config.toml
num_hidden_layers = 9
head_dim = 32
vocab_size = 3618
norm = "rmsnorm"
norm_eps = 1e-06
attn_scale = 0.177
parallel_block = false
init_std_o = 0.051
optimizer = "adamw"
learning_rate = 0.00291
lr_head = 0.00786
doc_mask = true
max_steps = 9638
dataset = "wikipedia_en"
Each number is 500 + 25 x the weight over the matrix's rms, rounded and kept within 0 to 999. Layers, rows and columns count from 0. Numbers have three digits each.

# layer 2 MLP down (transposed), 256x96, rms 0.125, rows 97-145, columns 0-95
489533491476494464526476486501494485516525512509491542489542494530484455497466540476512466494511541447474503522490465493476473448506510491490540489550535519498487520536499523527539487458507536543497465486518494465498463558473494532518510484487493486484527519513533511548522510498500497503
481547494512504481532561505509486526483521483478515550518433495534481502453530493484471464551533516514556521472495464497514487503478478453500510471469528467494540528527540523503494526523475466519478513520516489501501508459522499524539531530515496523559483470481479498539523540536503534508
501501496487485519494494513535536516500453535484490504462505501554456508511493484478486482498483503469473481484519492516498469496445492545494518456496526501503483542510493496517549530508497430513542496510472542514489525499512517507509498472481533498528524463519477479515438477503502526452
503517476506509496504589476494522501505514589471547496464506458501515526505447516451525484512471501493499507517502484499495536525497531500465493503470467472494484459474479497497467447517506516480490527509509514537513555493526528556494500488494511514520487508521547516479496516480510506467
496481526521521480496530499472522484484492502545530512511515474523477515506482533475508488474486500512484532524492529516527451514473502485505528477510487458496521511465473481477487429479508538485509509541499453496507509487484496469528496464527515515494544502462511482477445451506488486487
496522454497502485461498509499500509503528552506472475538510456498541552506498467511525509497515514434533521521523474497521498536484517520509555549472510481509498497521488523529561498476471508515530510539534543491469497466467512535525479482481511501500521476547485526489496496528535479479
486541489482518497520537479483498489498526511474511473494532523493527494472466494500479447541455504502515519466530491484494495507482518480466490477500512486514514500475496530482510400479502528451496507491511511528546497522482493500475485545506504516501507484506495439471452485493501514476
495520501485502522521522479521484424493489488484499552510499500503489494488500539468508480505447549487482526508429524466493518521519500517490523507540508493520532512510495533546486513464462510547472481431521532496508494526519540519483500532505480520499480514538498530504503498493523479492
508495494480487479544486493459476519520477489533502484519474544491493514491516565513507498526525515478466531480485537491501542501507528519524496514509518512514473480526525499497502461488535484510503481504531523524512572490512478504500495522507465511530514517520493527480515494465477494453
498495464469509531504513492504525469493529502530496512474482523532448478515484463488492457485492503516474457447507522481479489522516480498506483507523525505511510527485503499481487431558519559499524499493467459533478488490545514519508489505537553479511520498526517493528515498507505492478
482499489491498533500490496545493501455508479472485520520504487466478496516532537513503520480518510502517521432480490477472505519526505496468527497498514563447546484500459533515494491505494553476482511533503435477492510520513553483523475526518468515496458500509550503501473463463518529504
494529513520510510471511489456484526527422465481473460492467522458486502507507537473493507461535508536525498546482506529507504490445544496511480522517563455512525494495503511468476491486471442514502492457498516474506510486524482523488495487466476523495510483431509521532507495459506501504
506518515483524474474470523495502511500525431514518497513487492505478518459514541477503476471514486495492488499534503502449501469485530458509501512422466511515530490521478508528486510519504528509489494483500506505506527491489533479497531486492504529503506517468508486507503524556520460482
479499483524490438496544495486488507491539496475507534511548466534533491488525478512541488506493485471497473530530553538488468533501503492538483478501559540487496501497515509494473480520507512530496483547525514468489501518520491483468444491515508526571541464520472522507487479490496515481
513517517509443483499508498492486523476483501497437496443494488561510512496539485502479508444527483482509475552500516464509484520527480517519480463481467534502522500457506460495470512520490487494536508479509485501493500484528530473477448505515506495520513536530444476467493523503518448447
559496481471489460496465498538493525508497533471514489539518520463502468497514504472523551461498523496475496485489502495509501467509473484491510505474539516530535485519516490524507514524462527502477513516506475468548485517506534489505466491532490554481545483532493530437506476494518524526
448498536515460485495471486510490492544454459478500541465508505529494541473491443497475524496518491518505514509486506529511490515494466470488480504463542507511503477515537496520509479519538529505532490480506503494475529510499519529515494500546511508469482499491468514530528510513537509503
503532479490510480480522511470509492526503550463459459495513544528474495495495512511544506512530498523537466538510515516492472494501455563486517536491497527522504483511467508512486476456560461455500500546462530501502518511489472494461511497499491526521489537504507527544470523504481497478
496485480474489477516451510519486523514513526464498511525479518511458462509538467484535479510508499475537514538499555516506454494502455476468492556513474522482538528466515488469482512501497457499520482463500504540509491519477487483547516543428465499475514521489495488449506492480535510485
508504517495518469498535492530483472515488481506489494499505484521473484482483525538495550514501467541486532499468484523520504526485519524450460538465507474523493483518506500511504599483494518504468518452515549512485465519508487451485515517447498508511507500539476463498485484551494490493
493470483480491555512503532527507514495514502470495534537511453460487489508514447520489468501491514478518513519499496487488440531488504499496510516518555463505497484516551478528489470496460467536469466482493475499519494471503507474507485464488483504481538473516512473526482478497471510516
527493504504473545470472483530503507484545487477492523507469493537479499474464507503469487485511456553519502512470505494527446525494443492492491493519547483492494524508486500489468487531561481481506501496499507514512450536513520508469484498479487551513489501492475472508517511483528544512
529462510492504508499448461544509484554480483530482474533508533503464489487494466508466526521504541499487509500526495466484501518482467495487485503532476481482577510484533521488531488541498503480480538509505483491505540528478526527487543521505506476541474497499509482450493518494501499450
534499528499466488481517517540462515509482488493509516500521452448489470451511441502500536510531485543515518540516499490499472481513487485473585491510538468509515501554517519497508539490505507523511470533488529493522500494481481527480483533513494479509533510491516452492509522491472509483
481531507522517507506526511475494487456513536477466522504489497499487478497507567480522521519511519525529504496509474496507484530461506492523515492583494491515480513505492482486534517467492448518495514497563511489494517484462501497449523499486585524471495499484455515492447511467545489524
515450547478525497516481552483499516505491495490511513498516491506532499515438525481488508501440539493555475528521534498488545505493504498498454483487531517503496505520537506533500466506489557473525503525504476468548483501509512515471423522480511472540500566532533484499515496512456525491
515491497485540513488498470519515515511515542487528484490494516549515489453474488524501487542469498518504519514496490486485513528481467518512480513472487500486508514502532461503483487493458510464453490498471529492514491457490487513501475535502532460514479428511531511463528478508508456466
524543550526467530522482536499467519480450524522470498503462483473503524481525555493499513496493508532481479474494487488487551511495482514523483534490522485556481465496429502494531471477532482533485534506505504519561494478477492524456526496480470456457469505499496495505493480475529470533
490471454518499497492513541497457560521487477481493492495486503534487495485525521538508528516497497498474504491448478511488494479522524496546450486450515503528492526536466509484516506494533513541472498482513482508470497530498520490540509462537471502501499505481529476485514458491497441504
501518446473530494530525497500478516466494517485529528524514512487467499496490499520445498472498524500492517491537495478499495495526491509498522485511466469490502532461484511546512428510492499489501552490517435528484513493499478497532478538512474487529544498525505517512507505468484453482
467493541502511512457500448454488528495528482479446502487503507487494482511511507491476527478503524524509491447522503494486516487534489525506490481482470496497510519514488512537517616531487501464509488505504517493487529512530474504478536509513502458490480476471490512495508538502505481494
497522540500487488500489480497488491457493547502478487514507530506475545487507516484542511477458533504501509521511506485504490517498508447487489519488519505486471522524507526502529441496486514514535512499484493522523514517541484554508522507462484486509515565506500529493528446489494513500
491520486523529493473453472528500503510507470521493520504486527525475518506467510442543475509517479506493440511484492523523512494512497542464489499553491487461504520478482515539464489508518478505534505524503509539533540456517529493500519488543517466535459558498524511473480509535477474495
507501503522552464488500482528538437526488478509513484533471487480520491492475465559504503511481496478573458503514551481486488483474505485510477487475506511455515566505511514521523505461479500481519465487511486519465501485455470542485503523503505480495486510495511536502455559522489485491
490455500473483492468504517461518505512536480479474503437505515523494478513542537522526467496497486514486489485495500524533493520455474512508515484503479491494496531506523524478483594537512514489473487502496478476509495492480506478468494464486525505524458517530464508475505504492483504552
521517480511493463508506473497502488488482479549517513521471490516519500460498536486507488485484488482512486470450499497444498517473488495507467462510500530457513496493480491507522548492475493538497501516459493469502455483488514484460501521467477473524507501425476526531543501526493510470
545496492476510489481506505481480514474498520523528498495488479500510467492506531488503526517518456506529454485489553527524553487494528505554479507474535477526517470499472476481449472539507507492470522489491532510473524505492488499495473474432487532536519440508461492481473498478484477520
467544500481516541495495501466533547463566464510473518484529548501512512520496526510521490483465499484482464473461517480507486486519501483512443491516514470489473468537517517540503555482459524504474523520484500497470489472502525491485490483559517544511510480515491473485545515539535487458
535522520482573539523483493513488489463441499505474509526489550466504521513477427507466477521523466530485462497463522505523507524489476488512511523464514474473504473471572492492531473497515466530501476513550495513505522519538511479546534496487482481504497504517467506511472516521492496521
494495526481509510504491472501500543496447502518520491508504515483548482474483512497476504502469502500479517513505497539489506493512499540526530567519458543547449530504502516526497517480494547490525486481492551489501416508465507500503430474485469507498483493491506529472530503469493498505
508532545495474520497465503508498424481507549486537484515489477480487462464489455473492487464520512497497497500492468492519484470496479442506498468516504482515499493511514519500523530560533507476489466475520483451504460478457457512507532475516517533519489530488502499484553505488522502528
464500532463543510491480493513515486469540508515521498481497520503477475525470482497496500532524528476500518441491531532524472503472469504477519478483493508480524525497512485517494582523531479512474511528479529453512526464483506512485502492490508488534483489550526535470510495468439503496
490515506534544465480510454468539513523497514477477506499528505501494503468523486466497490465487550494505495497466496487540515469515517503452530455465496514529480517585457476559509523504473491506495497542505526483466503482517521504486523538542503516481505502485512505521463495484467430505
476488493490507492502523504469503513510468484476507496513518496501501502449491490471516526525484511465488454484543513535453491495480477493521530515524525492512484530488525500515488565507523560488521500505527461482511525458496526501492521528494490489499522487517493502508455523509483540520
468483508528536492508486536522505486504450562523478521493510578489455508520488494542493503480455500520492490516521519499520482517546473520484507519466469531510473441517525532546462497517485516497489488535486487496542452508506490537489510478486441506459506501509491510481505494495513466495
491506516458496465524487503534471498467533519522466471474490502519522526504474496521535493463469503510499480531488490521464469523491505478497487437500442466497466503493492522500503506520523523508491494526532482471496433514470494490473509485521510561519486510519542466515506512521503490501
488494504536542464499496526485535484519515559503546512472450542495464445544523524497506492514515458500524475517515539476505502505477479469505489506494484531505475478463485462485505441514497521459518485449509494512521510460502485502502488475521515478508504529531507545500503469477521505478
515492510518496491484474519509462471512439540508505528532481529481521494525535502473491553498522484500459517490525503502535489500501500463544471487469486498499496523547537507511546512514469421444479522508530504476526508524488504460504495489553478501516544476534514530452492505520492473487
507528505516555516514508511518454500487484492486479505516474487510488490463469518483512478478496513536507535511466487501473474534481462491507530515486511525523537480490533476470480421485456508517522442463475473522525532516507529508521519506494483516533483522483499535483473486469541499481
# layer 2 MLP gate, 256x96, rms 0.137, rows 98-145, columns 0-95
505488514509489485576481500512506513511453508563566508484553477484520490500493470459482477456491490523497477535492546449487543491544530464523487532516562466476473482492457467473514509524452472463544503494461507556485467520505525533426493515466478477497498551492495490520516482482503456457
471482469469476478490482500504522511482469493492469521489467470502472511480473469509517471512485479462462510490561433485471508451526516475489437472497519519491481528476476521519519491490478445498479469535460506494485487531477491471469491500514503527526544501470501498508443493507517521450
504504510463510516499505485538478486477485481509491521517547459490474512506489497505474477442516466500482486488482507495562485491501485504534469582489504523505509457472508509504520554494516513519472477509461528518515519507505529528477482464464502526512564480538485491476449463554524505492
502550510476475494501479513505498517507528509466509493503482493522520509480481482483510505522512505524496528471545423546503578510458498539532496481469509472491503491471534515503501493488494535485492491447482523502510488490479480505530504478494529480498523525498480501526472447508489497495
468486533537516509545525496508560466481492497502484541472504500501492471516495502506461498513519537525485466488520531501483532520496478486463491575482503522534519476499484505506460499519449504493525460502524478522478517546547519435460530549509504475480491534489507510522505475508465540558
523454479476513540509515510563480526482511490486500483487478477525483520514469510514511511471509534521521522495521480468477535558483556536482532515492463467491491440500481479492477519490487501482521530520531538479510495510471487518488457505479535525529506508507495489473513482515507447489
508504509473492503514511516491476520561542497511496486493499435527516478467507506508505500481495507532512490519481535498526490505535570487504437504508493517490460478519492484513523500503492468513491491513533531498473510516485541471535525477496475481499463508499497502521518466534538487529
470486481522487504562500520500455509486500437480495495500492485495531495516517483485490507483485481487494476556500476518487547485513481541521481478455484514522506506500494536516524501485462478467491479480469467496480512505526499482480521499517509499496461522522490532533514506501521501496
503475537479467463509490502532532523489492499468521500537474499514495492515482487513503559497516523534545525501477460496546508512477570472504482474473516462512506519485485489492518500487529489528507454484462510463482548524488517507537500507496528517495518541474481502484478475525501498443
525508474514502508527498475499473490536496523448483484522505488510524508500524490501480496489479496472489501469479441519507522474527539520529489505452515499555523538500543491506505491541450460517511529521467471485497521497497556463504525465482533473491522469463503521511526480486474517490
528517492470485484464519498557488447518520533513455521478500525457510537506484492505494527526509514501508483485437503469506528499489547485470477472515518435527484530491479491492493493534517493472499514475474491504525493465540496500496487481458489528473473474484494448495486509507499461534
492507512513464512502459487520507503474484509512524535499478530480517517489489495483494487533474514478527539517483510515453516486509488473488498485507464484495491473532514483508502475561503510494499445496524501541518506521505507443523523514531467491499538511482526476525513515506519493532
530529500497443468500467485566529489510492475509476502520496488502497494490474504458531505481476477480527481501528476499527515535549499491509487514506487504531475486507543455482462529528419497481520521515514489501454491548486520486545505486520533463511536531467522481503475475508525525520
527517480498509529515503462525450508523501500468476474516488535472482502546505458478528501508487487476544492536506513512486507535495476477528491457493502503517515485489490483475450500500503472483461512462506498508490508516476497496477528512553495516489452477516505471520504454507536510460
495524481508491473523457503480475499513476517498483489454472484526479492523506497518518459527544521503503465488478500512499511470567501512525470523513528518469462484547498502512511520494501489471552523436493543572511498502534499459508545491515544461534486455487501518475502478475525516555
492491512476501497491528495488448524525452484485521501527496544451513510548537501495516508488496514475526535478492502514511516496477490501535485537506467523473472505515526521508507498486491508510486501467508481487427511503494492510508489484504488502501543490503490422470477474515535525506
486498517504486504513469464492499513494515462493480515501526471446508506515449506499477488481504494476477528515529479514520528508527533522495506473527506519486508507485518545504446523514468499483496523504451476461449512555506485476498493502493478496485521461482488510481471533526479583502
503511479476516528516453523523541525510465477511480497446485507504532508507493490506488435524501480519518494521513457513534522507496456575492474519517472529501514496526445503481476520529514499527517483461511458491497515515492529467492528473464491485528531517547502500506465491498489480506
485523483455441462521515465529517473503533477461496512484520487516532501475465470511503522515558516495481497459506494494475527515470510518502461483490450542529506516505514469485536476467446504486470485534520477481486528563499483450504473510500535498451501480473512491490543499509495501518
466516499475500502556476492539514516503502504492532533511472533517494495495467482479459501493455479528469503509512479516509523543505504450500462496492490477515530466529504536515508499494516492550532482490480516482492481518507533515495524479514547489511495502509471446530476504495525487495
529491497491481516523507517508517539530504528515513519502523508463491512521487482492489544483528456529497498492468521527539500527535482499508509449486532454484509487446517481502533497524513464467516484475517498516512489526468499494530510481489483486465495490470474510463540535502495506493
481559478490500467503500512500523491481485488461531490511519470514516496502512513496521502494477489473543513499472498515530527494518505538519509478464512459540540453520473531509526482465479540537485535519497520475441493491505489492521482462497500536476503541514487501503527496505538468482
496472504493513469478457497474528471531494485522480486448480496538514478545504497481521492531500502511493529485501514508523526472490445468479473484486419470477511483508495493466463491497492499511440514513516511520501530503486532468485473529486477481493543482467544504489507494505535487517
507484487443519521445517499497440522418496504479486477470478520453495476488480474564490491477525521500495478499498474507477538459517527512499483513486497533442485515500533509518457495463491483484483516475498488484521491489502513511463482517511486500496525518491475487498492501515504486493
547546500475498483523518537526524552493537488531461454445520469446539483518484494504517507531525482500543496493479500498500525548517489536499451517518456493467494526501485515514453505517505453511505474490475528493478443487532500474507459525497493468494510471526485476515471537497510413524
524570490527461512511489493482501514510496458502468479516439508525495511475503487531556498516471516495516544472499517502522525533495518496521455489497517500532526511487476505500476525515489502490513524448503501519525536504507523490530528484506538518464473512532537473492498545494512492562
519485511483466536473512500526496488511494497483507534497471537485501467496489510506516491450489489457558507493456457481530505542475558528486553513525477472494444503485485456476522568501500499477505500532506501511517535507516557514521499414503561472505494491497483476487515460488520445476
485491527494496537448505498530498478510508522474502517451461486487490529514482463492482519487536535504506512504532493503494541488547505516510489522518512495477497518517508533514477518471495473498510494466505483462476492506550494529474468497469489462449496483551509508503463455500498493490
481529488483511512547493509502512500495502487488474493504537483521499499449509486474529499512512482521487488474505460482461519528553514555496504472492511470485542480492499482485473503494497492481530513510517520496498497443539550463529481475487540514530495527507477488517498464505501489529
450502471505484506483427470516519509556512467477478537491506475538507486514483504470475517519520476528493486489487464469519470542554498508519438498499499565516524479513493484468524542523484526491504481499512537487499457541470532488515531549497519477508508498485471459511484485533557516487
482492488473505477498504514505541529516512503488506497503501506516513497538526526520509501520510476492520519500473511490536493502541490510511486469543463529516465517487535506458524501468505516526512473500490498509486507531510525433531480537508508494485471472487522513525469522479515521472
452485520528508514530476503477466544489507479478468504513511456527513514558508510490520476493533475490534521529479505480510496471519503487520473517483476490487499515520453484502550511481472478544512487505468511507462463509541500510475496463528482511510488458524474457463502499507483495483
538465494521496497513531527488478497475507468522524464515474536475459500535496486532532492463482500463504498562517472453504551486474531517522514557490489521515503551495461553505445559499472506479512520502482464498470538522511514493546438488512517536501495510522464472512479481527526530520
546510458518471517493537544499556506512542511520504484493479482477486482449529546468469474526526458514475517518461512492539477517483494503508494514522505491514463477491494483478553560464450497494508516500467483518484482529466479464506495485457525482462510480463494510475476511507504483505
540489504470491507510512498503557503479461471532496484512497530469493516498523513526502490515529494477466492522489465500510485545521462561489494529501491506516455501519479473440506506504491515516474488461485514485462513481485460490488488482492497487513471509512500478558513472489504513476
488548483486502492490510488517512501468521491488465507486524551484432486469453489494507497511523473508519522474533528491516528525486473531458490515501527484502495508470479446497494518482504495492503479459482435492460504488516516512519465484505524466498507527529506466498533554472483518494
487523509466476524493476466545511546502509525510479525466487512513484508516520471549516512478507480513537492480505511519498487513509519499513455549489467509509475457466477534526519525522513483523479465458494551518478489449479520512446532488480506504513502497451506476461513459536539492502
538495512497484483514485467495505516517509504503535462503479549445484498465526485533513514515494534510541452473509472538502482497524519518456479479516496462512476515461508511480467497498526514465466509485473539587530517484523526490483531502486495513512508572483486478484509511490513497503
482523447503467517524524492482505514515515503519472512494480486532467481509528436489466505481551513497493485474493472486477525468514515502498482488506516498506441477524483469465493510461461466506492501505505506511515521509514510501515506467479517513482518490506496510511469507490503580555
509484539538520459516495489523567542480504514516479479522493492505489495523484489496492504494484495556517502513466486528496490496509498517508533508494506460496489479518544480473482500512541490471481509486484471532469515537518490508509511540479491497435495525505468505504516513456492494448
520485471500513537531484491488476530472504507507521462469496475483500478488491499554513499463511487536493525474507481477519507479493493517594517493476497514534450474482486513467514552505486468486560469539472510525484486511467525453511482499526550520498548496524472523487514465526539538507
481507500495471487469501486502494484520518528466478506546468472481510478528524489484491538448469486496514511500491474464497495520523535465525460506517483488495467531529460485465494522498473479464479499457544488580512464541518526487447447483473510526490498498483480483502466504503496448506
493546503499524503518489502496508524508513471490448454494496470486507513519519493515473527485481467486497477500506507446475500478531488525531478540511526526493504508473470505487460534563480494489495536469465491516453478474480465512493489502499523541500482494511524493471474497511551447481
489496521481494517474539468512551494488514540519478561486475491445518488520545476560478476522532499492493525504472506524474540534498464511484481524474511481506480467505544552531538509515462479572461482468458537506460505537489505491489508482527492460490524523537481531512515459473543488525
502490485456486539469482515529502517495552502482483528440481512475522530508450450512498486530545538503469475514507498478494506473522478478506435477496487502499467512491486480480476516516526485511523469512515551468516502464521527523485500495505501481491476482458541473507503495534488462496
506506526489450524498465509560465496516518504531500498488511497476476489502534469491504503509494540529506501495510517464537579494524482483488523511479541457463443461514464525478509496487530526477490497518465511509449494507516466488494472493481446481519483554521505554532532502529526521530
500544492503468488489518448481514522503499471517503506492517513501531504475532467511496475483529534481533530522442544500565500503529495496431468515478485479451465509505467484475546473498518491528519569502466517485446469486504510538513501532511499470481512493500541487515522515525519486487
499519535486466502531444500444492543516522460519485481513515495511465478498489508510507531515488506535475525477487491455493531533500482555515503508490513471521529505527484488489502501515502532531521498522508470488484499506510511510507490450476517498496474517502478514522464507509503535517
# layer 2 MLP up, 256x96, rms 0.125, rows 98-145, columns 0-95
532498468527537478490535490509506460477514545514487516471496441486555481492511517536502508464516493515459472537460528491496505425518509504548522481525500485530477499492509493532526491479496510458447523517485490510480525465491525520481446489450460490480505502518446523552503490539510484510
493475468472502489523534455511509527557537498487491468506486493484511492492506498474445525519488487514508504519509479490479522536519503491492470473505494494465479489499501539522532498466515496566504538518515512529505456465538549503514496483484491552500509452493531475479486467438483526520
489502447492524458514500475522474476533441528443507503492546479511467488490476514512524505495487498504451539477481462486519502541462500425473489511465464460519536502489534474502500500505481522523491545526512495524499477477486525556463492499488501495523550487469526495460507459498520485511
523512496440504539452503506524512527451509483509530481491494527515505489490500487511523461529514466490448473476521476525501524515502473493472497514517473477513509536489499492470530505470480549525500495479503506458508480506495519538550517506533518518537499519512513489464480440475452513534
497505505471483479547504515499559492505511444487491549466519505520505468497519546506503504496475461511494432491485470484448535554517470495451505488478507530503529488485486469484525503495506523511511460538490468483492468507538504463477498477511499465458469512466474508516466521489470529488
493483449516496510540525473502531538533470489503529480515475503490473534490431503466507496496518489448503522512511507480494506544443514509486498518488455493499540503517469517476508529461489490496540482535491528508471518560526496506511503499504495496559528524515515439504495494552516513460
479485429483483478472518531492531532508493502505495494499477523454526466503558488493475510524493505503474498533461512482496486499487482482487514482496470524484458559465486502486451520467539538503464529470492491475491485466475490484534467503486485479513482452509504508498498520455495491498
471488474499520482489472477516508502471506510492498520506546456491485492513483479502495495484523468493504470491516485503522450467507512521521514506498464515487497522493500527494529493482505519522521489501452519519473529515521489512544477496481573509527489524552462497483526476506506531523
482495506466519499486485469467538470537507508501517485478521511520507546508461482515489494477476484469508457478506505463483480464484449503481534483477537527533450515470501483518503475539503490452466480480469490484493515489487506502538512527562517501505496474490530505465494467481510495528
526555529558484477496485525478545532481473502486482509471491541493494483527471479538547475476499468507469497516505538488494509508513491500503475517466507500482527501513480438476487530492499498493519458476530500440517510517500521490455543491494454523485489526478476518495526526475523520503
508527506471517523488528515462525489493508515452491523497506520454455526492496496480492468504489503567493485524498546483477483499502516484508464526489496527523469535426458494509499500503519475520488490532495475487557498492481519536504495557502519494509516546477521503521489483523565468461
535539481494508493518522516458526530494485504504479466505511496547497496495488486530518502483505484479534490514525533516515485511526474534454453479492515534469486510504509520484521457512512492476477533477481522462493490546497469494537472520557517487494479509514490510548494457497487526511
509504516517502491507513511497507536475483487514482519475511465507521529501463508461499518509475464436485480530541502533524502511510513495517488447504550546507474511483545501472489505519518549487516508527536476465509515506485475480535494462494509484552506458492529522490512444548529518475
523490526481514538555472485503462495490490479541497476467499535512500448516506521523493472552515448480487495518548510475470496511506468513507515468514458505486454479488468484493516511511488481448474522489530459478445478467512480476492508518493512503527513554482449504511545503518503535477
506521525499503485480493517476536489472502427484522495523516502539513516470507482503504493454482534466515523521480574482512490485477501551484544506539461521545530494478492535531492496529496499478497520473490504447520538511511551484531495515500461524496481490527474475512528503510528501475
514547463509481520491538512526502532486524519502479473469502500498516540479480502492528498545475497503528504502516532492499506500461509497479514469519488535518475511531516557488508457490520481460516506485477490510470480487512514477543534503530484501498529484518499537524516512490513468498
500492505484501515536454460526519493488543432472519550522489488482472488488483491529469506540473510485503507467501442496479518533486527461539503497511522519541548507460504484542522526527511497478502520483509480500527506458528491512501516518516560491494505481496486534509502501537483510470
471438482477474503484440485481532511506488472482527550542444456501463482489514510516516525534488519468497474503493546520495473463507540477483531486517559459478504515490506482504501521484475461490523524494510536507498505498540496503515521519485515493447466460509494480518494517477521472500
502506487497529550509541535490486532493473525521505495503511547493552554538471497491481517533495497519453528479477515471481505498491497494480473531494519516500448548509486532502489486488521479521524495473491499501461521454455500482476495467498485515479532513493506487501503504507465562476
485520458462482497530481521479518497525485466536471525506458517505507475493542536505466494588506500439501468498494484529525504502524524469485505480485505464542515502529462475493506499511478500496486501498511482515478502501512487501511513506490493529491500523511530491490500556470505455542
508512470496511505485505461477453489494483509459478487509472455532512541497534515501470549504516507482483460494488488510483535517488485499447461489523501515524523554541532482475509497472473473470513513493437502483471523537539502495496472530499535537471479513462496478484482519505516489475
483532515511488526482505543498493529464515474511494516466440497482524501470510477518557465536544514471492501511471504497479502504490518506493515513505526510471523536470543534500501525485469490478479516533454482514515510476505516484541540495537454533510479464512485477451522491484469520545
510503452481508494510497507513468474481468519528507498493519448525488524466545487516519480456482519508483495498549502518474541476521505503487539497476503515535513505481486486524487497544479506451528553497504503517487520473489491488484489494483534547531529489537471496479533475457517470495
503548481474488464489520503521511457486527519539527498531531525477536488530531527473451499470529480490514494524516516499491528476512516468501480522526501532492515502519463460510535466496510498471493466534471507514536487557515504526477475481555457502522481478514456490546492501474452527485
456466555499509526534416534482436558530514501523509504496515466493498500506499512520499456512484532485492494513527462514482515512539472510495499542491516503442488510508501568477506517487542508463489527479533520514481501506539484504465486486493471499535476521542486482511525514507454489469
519512488513468523497493509516490482505495476512523505481512529481465525470502535515504504497446550531487498526533481477490535540525505492488470486483500457461511512480519484479558495480565512485516501472515536463525517529476462497475484494467514535489550486508482479535528525495527525494
515479507556458544479454514524481511478538481507463482508462521502494522489548503547503519496514519572519524468478496469497495527508540482507481500479482520547491511484527507481478485471495504534506508498533476519482499487478521480451538488522470492490507507545552463526480452510510519511
489461472517509479534516534488474485508492507509459497497471501472439483463507514459529508527493523507466521530542463512469517538504512493521514516472512502500505497478548545498517508539543506486489490498454504508464488505462523475516553475543555515532497532520510521501468486487507522508
520506496513478510472496488497533474491535491531489533489489492524491531486466477504532519522539505561493488512471523489555513583501470500513476525520490505449505485511445516510484515497514520484515501470520515521471515475547491489518472484477501464534505542539506491481497502517500503532
510439527494515493467518499527478501489507525499494498515498518476518522555503480512540512529507532521500496493544507482511463452486466508458487494500483497485485481491511471520521477430521469476463512455495526518498485455536498535467490504493517501474514413485496517512492507468499534478
530524503523514513467493519496513492537524458474486492509508513530495515483453530500499503487509501498495511542485492477489509468514503503496513501523482454469503500493478513470506513544548494487539484496527487475510522523498524493492506515524492471517503550461487489503457484512511409493
495521491486502505479513526490493553534486493510499482489488538522481493479480524518520500488489522515525578560500535509532496517444475499470488446477493483551515473479512512447482497489514491492511492512493488502485538489479524531481511504489541451492506534506584492526520492518502517480
490528467515489482493455475517506498454472488524504467503505499544490546503454514477508516505446501528506455516489496471512509490465504463493506482481516514489501535519521496483485501491497512515513518486502486477496500479475535535537525520539504491488472506507519475522552489513488518505
477506580509521464492493517477481506499444519469527517538565538531504514513507488511494518529498513468532508492470479513511492492482487509506484451492512472508475504490516529504498462525514521524490480480519483532485524470532475507500479475488523515476492439565550497513480519499532522463
486508504491488507488464542468492517491495477501483512495500550482518517508504517494501546486459481482536512479498514517514507456474467476533450499521515582468484497499513488505508505502496487524533474511498523518502494510479514498490516470519445472463545505480523492498493472519446481476
460510484466465504517502549542501489507497519509483515468492527497490494479532501526497548485474509521475494492511499447483527514477501484446488500481517446504451483518492477478489513490537477488515514508474478471523484563518478518504509507506463459480481538448540524509491516476487443481
493510483507521502474509451537463521473510492524489515473487520464518479543474508463481570539557512477526431483482518507488484501499499489545492545469508571512517492522493515492520496474502529500518494505503528500486472513460496512478464489539485540507552513502486504502456497513511490514
462479510487474489518548503480539482546550537519488543481535464477550528486497473499518483527516514523517480487476493490482489529495490522559493525531504558530513510480462514522540524498488498544487521490464488532509459481463489466470487493539522514542494521502509495487510489471486472548
524517509501505522508503479524480500442563511523463550510497496475491504511519487527512544512516472497514472493480476525513512493507541519493493488505436460517551468465490513494512512487505506492498485520502539522511500441453450525444507516520485511533455535478480489505493533507478463508
502462456509495488469497489491509510510483512491460494503534516504467497471491495473528467464507520519445511535480509511482534485561445528501493534497526498501504542507514541484472483489478508491516493500528507464496507462516491533518486521519565488530526518531478484528496500555531506495
466485516542542526528487485495489490489485498513493460522492474530493470526540490544505501494508483529471498518511513509483466482486528452532476457511521505475497507480481505493543491486547496476499491477488530497554481439540495447474511501519510529507490471493518523484509438504467512488
483537476496473496514465495516495503469491506530503560522499528526495509532525540503499544498464475528505554519492471487446561525410489489488509474507486460518468495559467501491501467448488493534469488507452487487502490523516483522539499510525496518511529492500487487543509511495494506522
513481535557517501490518520500498504521490476505510450487540531478507489494502503553521524496507511490518488511500516467481505487469482512516507541494481529466484489483530513495457497451538519480522524530508541484496501466516482512514477494516524517489512488511535520454496523494506506490
496456470488499502501476538526457511507488475471524518523483527453519508463526494490455479515507525507520500539497524483530516528498533505518510516548509509504478466435515486509539514517532509508502469489474510493507519532509562491508515483466487466516587494528513487531471507518491516485
482511548490515529529477486514464514523534511507468434473502507492507499550472513530550497483499507512493490445512504491496481531481526480474495501508504512475553511511517506505467518500475503513514447473496514505500488519486507471506537525498495501496464511531471525495522479487482516485
499546482509484545537499510527493458474513516556429494501484508467472492529479484508519503479501531477503532499517487475482513517486512512515456527442462488486472485477511526536545518503501541427514499499453506499524536498499539495510489512469526438494494493488493481521519513497479513512
466547489493506513498497521486480499546493444504447529478495513515473516499527533497468459502476485554475572457495482474466506495521527456499531506443510490512500534517506481526462487524459474480564493457527517483479472500557534505479492500478503468494500479483479525512533530496443484454
468466532494508495483465484483532501494500496479500542515519521513487500522515529459523492507545509507522476473468445455516472520480527538484549513522506477513531501492495556463509524510442513490497481506495510501461513514543479475489516503523559510475463504483475486504531473514484511489